Weights of a small GPT-style language model, trained from scratch on English Wikipedia: 1 head of 64.
Each number is 200 + 40 x the weight over its row's rms, rounded and kept within 0 to 999. Layers, rows and columns count from 0. The size before them is the row's rms in percent of the matrix's.

# layer 3 MLP down, 64x256, rms 0.209, rows 0-63, columns 160-191
096,268,201,97,258,240,161,197,158,203,251,284,176,283,111,182,100,199,246,198,198,68,197,199,202,195,222,196,196,200,164,201,254
097,166,203,234,158,161,118,200,221,191,249,164,219,190,249,207,254,158,179,200,201,236,199,200,201,205,143,270,203,199,189,201,266
117,204,197,231,203,326,165,199,183,196,162,150,124,196,237,217,125,205,199,204,200,236,198,204,199,203,225,189,205,201,273,200,142
112,176,199,160,185,177,189,202,160,205,209,250,76,166,262,232,237,230,217,198,201,255,202,198,198,208,186,205,196,201,209,200,168
106,130,207,199,77,311,225,197,160,192,180,167,232,226,172,183,141,228,220,195,204,159,196,204,205,182,138,236,205,195,259,203,217
104,147,199,233,198,4,182,203,230,202,230,212,240,240,259,91,188,208,197,202,201,151,202,200,198,209,208,186,202,201,173,199,247
103,260,207,334,234,275,230,196,173,183,183,235,170,271,174,256,235,185,241,198,202,182,194,202,206,183,205,110,200,197,250,202,225
101,219,201,321,219,278,171,201,199,211,237,248,125,182,210,284,217,183,151,198,200,320,203,197,201,203,291,114,195,200,277,201,139
102,216,194,271,161,196,252,201,291,170,143,214,265,259,190,246,100,166,209,206,199,169,201,204,198,206,228,223,203,200,125,197,116
108,245,204,309,200,225,160,196,189,178,203,170,218,141,138,249,207,170,176,206,198,221,193,206,205,184,220,120,204,198,139,201,178
102,156,208,222,177,183,157,200,324,194,210,223,200,120,217,139,224,209,233,194,199,266,198,194,203,194,178,43,196,200,175,203,121
102,282,190,156,192,209,238,201,61,210,173,162,270,177,253,263,125,191,224,203,199,133,205,202,196,212,149,274,197,202,135,196,177
099,290,200,189,161,124,211,201,89,209,238,204,220,119,190,204,199,216,141,202,203,227,201,206,200,209,275,254,207,199,199,200,179
092,178,205,183,213,252,138,201,160,195,251,232,200,233,129,147,155,229,247,195,199,140,199,191,201,197,224,242,193,199,156,201,195
100,270,203,174,159,156,234,200,227,195,168,229,128,257,179,147,223,231,195,194,203,291,199,200,201,193,202,209,204,199,173,202,201
094,140,204,155,250,70,273,201,231,199,193,181,208,209,203,191,214,197,197,207,199,208,199,204,203,204,162,190,203,200,94,200,195
108,185,199,171,207,190,220,200,266,207,204,124,238,245,143,213,191,181,206,199,202,227,202,202,201,198,191,95,200,198,134,200,172
105,163,197,204,133,165,277,200,180,193,198,249,97,328,257,264,198,182,238,202,197,206,199,199,199,197,103,198,195,202,194,199,192
120,285,207,145,150,82,255,200,196,186,243,264,165,107,250,222,372,203,190,197,202,238,198,200,201,191,217,216,205,200,194,202,307
096,163,194,241,210,295,255,203,198,201,259,178,182,141,168,218,219,233,206,198,199,256,204,198,194,212,264,160,200,205,194,198,51
108,166,199,242,230,203,297,203,271,235,188,180,227,23,185,257,224,212,178,203,198,170,204,198,198,203,208,287,199,205,190,199,178
097,234,202,153,223,221,242,202,183,187,252,237,144,193,180,222,269,205,212,197,199,183,202,195,200,206,179,184,194,201,102,200,301
097,207,196,152,192,15,146,198,188,158,199,250,208,188,184,241,135,196,170,203,204,187,198,205,201,189,242,151,205,197,132,199,123
106,185,204,218,159,120,169,195,210,181,157,292,199,178,129,243,243,143,158,198,202,224,192,203,205,180,184,188,202,194,194,201,331
092,199,188,147,191,292,202,201,231,208,187,159,192,93,277,337,214,183,252,207,199,150,205,201,195,218,185,219,195,204,121,197,190
094,160,202,213,257,216,297,200,226,194,157,190,183,207,212,146,301,235,169,195,204,329,199,202,202,191,219,159,206,198,290,201,239
096,257,199,158,194,92,182,197,167,186,179,195,185,248,168,140,235,162,252,198,200,49,196,196,201,187,104,259,196,196,174,200,84
096,199,201,159,217,451,161,199,105,207,194,204,128,220,121,287,256,224,212,198,203,173,198,201,201,195,215,227,204,197,188,201,170
091,150,202,178,251,266,145,201,264,198,232,167,144,151,268,123,147,226,181,206,198,270,201,201,200,208,153,282,204,201,191,200,271
108,112,192,212,226,206,90,202,201,212,227,186,304,195,244,165,133,180,183,203,200,232,204,199,197,214,240,245,197,201,283,198,256
097,217,192,213,190,180,163,198,268,194,230,146,226,74,274,132,204,199,193,200,201,111,199,200,197,199,173,166,201,201,265,198,237
094,182,203,219,175,211,250,199,256,192,218,225,165,341,192,222,134,205,231,198,196,202,196,195,200,192,280,164,195,202,168,200,160
095,228,202,277,138,217,177,203,143,171,185,219,200,229,283,230,151,207,289,201,198,168,199,196,198,206,148,313,196,201,188,200,117
090,190,196,195,234,127,137,198,181,186,190,191,178,137,236,74,212,166,199,207,199,122,197,206,201,197,165,230,205,198,228,199,317
099,144,198,119,183,269,111,205,319,215,240,185,229,195,201,245,231,249,207,197,201,211,208,195,196,217,266,196,199,202,159,200,201
110,117,194,203,237,134,127,197,155,217,168,131,281,247,162,252,122,170,212,204,196,89,199,202,199,196,151,172,198,202,230,199,260
100,194,196,184,224,158,236,200,203,212,199,237,144,224,177,250,120,245,190,202,198,255,200,199,199,204,201,199,199,200,197,199,0
103,238,200,119,232,248,251,199,100,219,186,196,321,217,229,217,289,163,147,198,197,287,201,200,201,206,162,325,201,202,190,201,294
097,231,201,173,144,73,176,203,200,202,223,197,98,268,167,231,208,270,232,198,202,189,203,199,199,206,143,216,201,200,191,200,203
095,157,202,201,228,277,138,199,193,182,230,191,154,217,180,185,271,202,239,193,200,198,199,195,201,191,155,182,191,200,211,201,208
095,151,197,219,183,200,211,197,215,210,191,117,318,233,161,112,123,206,190,198,201,241,198,204,201,190,251,121,201,201,139,200,199
097,176,197,145,172,235,211,199,218,201,213,160,171,144,187,157,222,248,195,200,200,198,200,203,199,198,188,167,202,200,180,199,304
095,205,196,91,197,190,275,201,122,190,194,217,192,199,180,154,280,174,200,199,201,194,202,201,198,206,162,167,200,201,229,199,194
086,229,197,210,194,227,246,200,209,208,175,232,232,308,150,298,85,196,245,200,199,182,200,202,199,206,215,143,200,203,203,199,213
100,214,182,138,218,191,216,201,244,197,164,156,179,118,231,308,187,174,202,205,197,187,207,199,192,210,251,189,193,204,237,195,112
097,236,204,225,145,197,178,199,270,222,123,199,193,229,168,214,167,208,255,197,200,281,199,202,204,194,162,187,200,199,250,202,176
089,220,200,107,219,149,211,203,203,214,188,228,203,165,169,234,280,218,152,196,201,238,206,197,199,198,265,184,197,201,235,200,192
108,214,201,176,250,25,186,200,234,222,187,195,162,191,240,214,147,208,188,199,198,158,201,195,200,207,189,145,197,201,208,201,159
097,226,204,271,231,169,157,199,180,202,208,211,157,363,192,245,355,181,178,201,202,221,199,201,204,200,68,207,201,196,203,201,147
111,191,195,272,179,276,211,199,239,172,245,236,200,183,234,211,200,182,203,202,200,235,200,202,198,204,275,236,201,200,203,199,204
097,184,199,254,256,307,281,201,202,197,228,168,317,284,228,107,191,168,142,203,200,199,201,202,201,201,235,226,202,199,294,199,203
106,176,201,207,277,225,197,200,257,201,260,159,249,177,230,59,138,166,185,199,198,244,200,195,200,200,238,158,194,201,187,201,119
084,211,200,234,116,184,204,202,196,192,246,206,239,303,132,218,245,208,201,198,199,217,203,199,199,201,230,256,199,203,275,199,206
096,216,200,205,241,221,137,199,126,189,188,198,279,225,162,128,173,188,182,202,199,212,199,201,203,210,275,240,197,198,290,201,146
080,237,199,230,204,150,123,194,169,200,143,245,230,197,192,187,259,159,160,203,201,144,193,204,204,188,152,169,202,197,233,201,221
099,213,205,165,145,175,224,198,256,204,167,221,208,170,212,135,146,203,173,196,201,106,197,200,204,191,283,148,199,198,256,202,252
112,206,200,192,261,326,198,205,163,225,202,140,177,160,182,185,132,221,160,205,201,321,206,203,199,223,264,203,204,201,166,199,182
101,222,202,273,179,277,187,197,169,196,111,249,212,82,210,140,182,198,207,203,200,223,195,204,203,188,226,173,202,197,175,200,247
113,157,198,101,205,55,218,201,212,218,244,194,170,229,143,161,186,190,173,201,198,137,202,199,197,202,111,202,200,203,195,199,225
094,197,205,146,223,342,211,206,177,200,164,195,178,192,158,163,212,253,168,198,204,162,207,199,200,208,251,242,202,200,294,201,292
084,251,202,149,187,195,189,200,320,211,127,184,249,117,261,192,168,203,222,199,198,213,199,199,200,196,158,212,201,199,204,200,194
093,241,208,233,214,281,190,198,150,198,150,198,240,122,184,135,176,207,173,205,200,253,194,206,207,199,235,252,205,195,258,202,194
106,186,198,265,248,216,159,202,252,230,190,189,160,169,265,257,204,205,216,201,197,218,201,198,197,205,147,245,201,204,187,200,276
112,211,203,187,195,146,317,199,95,226,229,213,254,286,266,234,267,215,193,197,201,82,199,199,203,182,98,225,200,196,181,201,333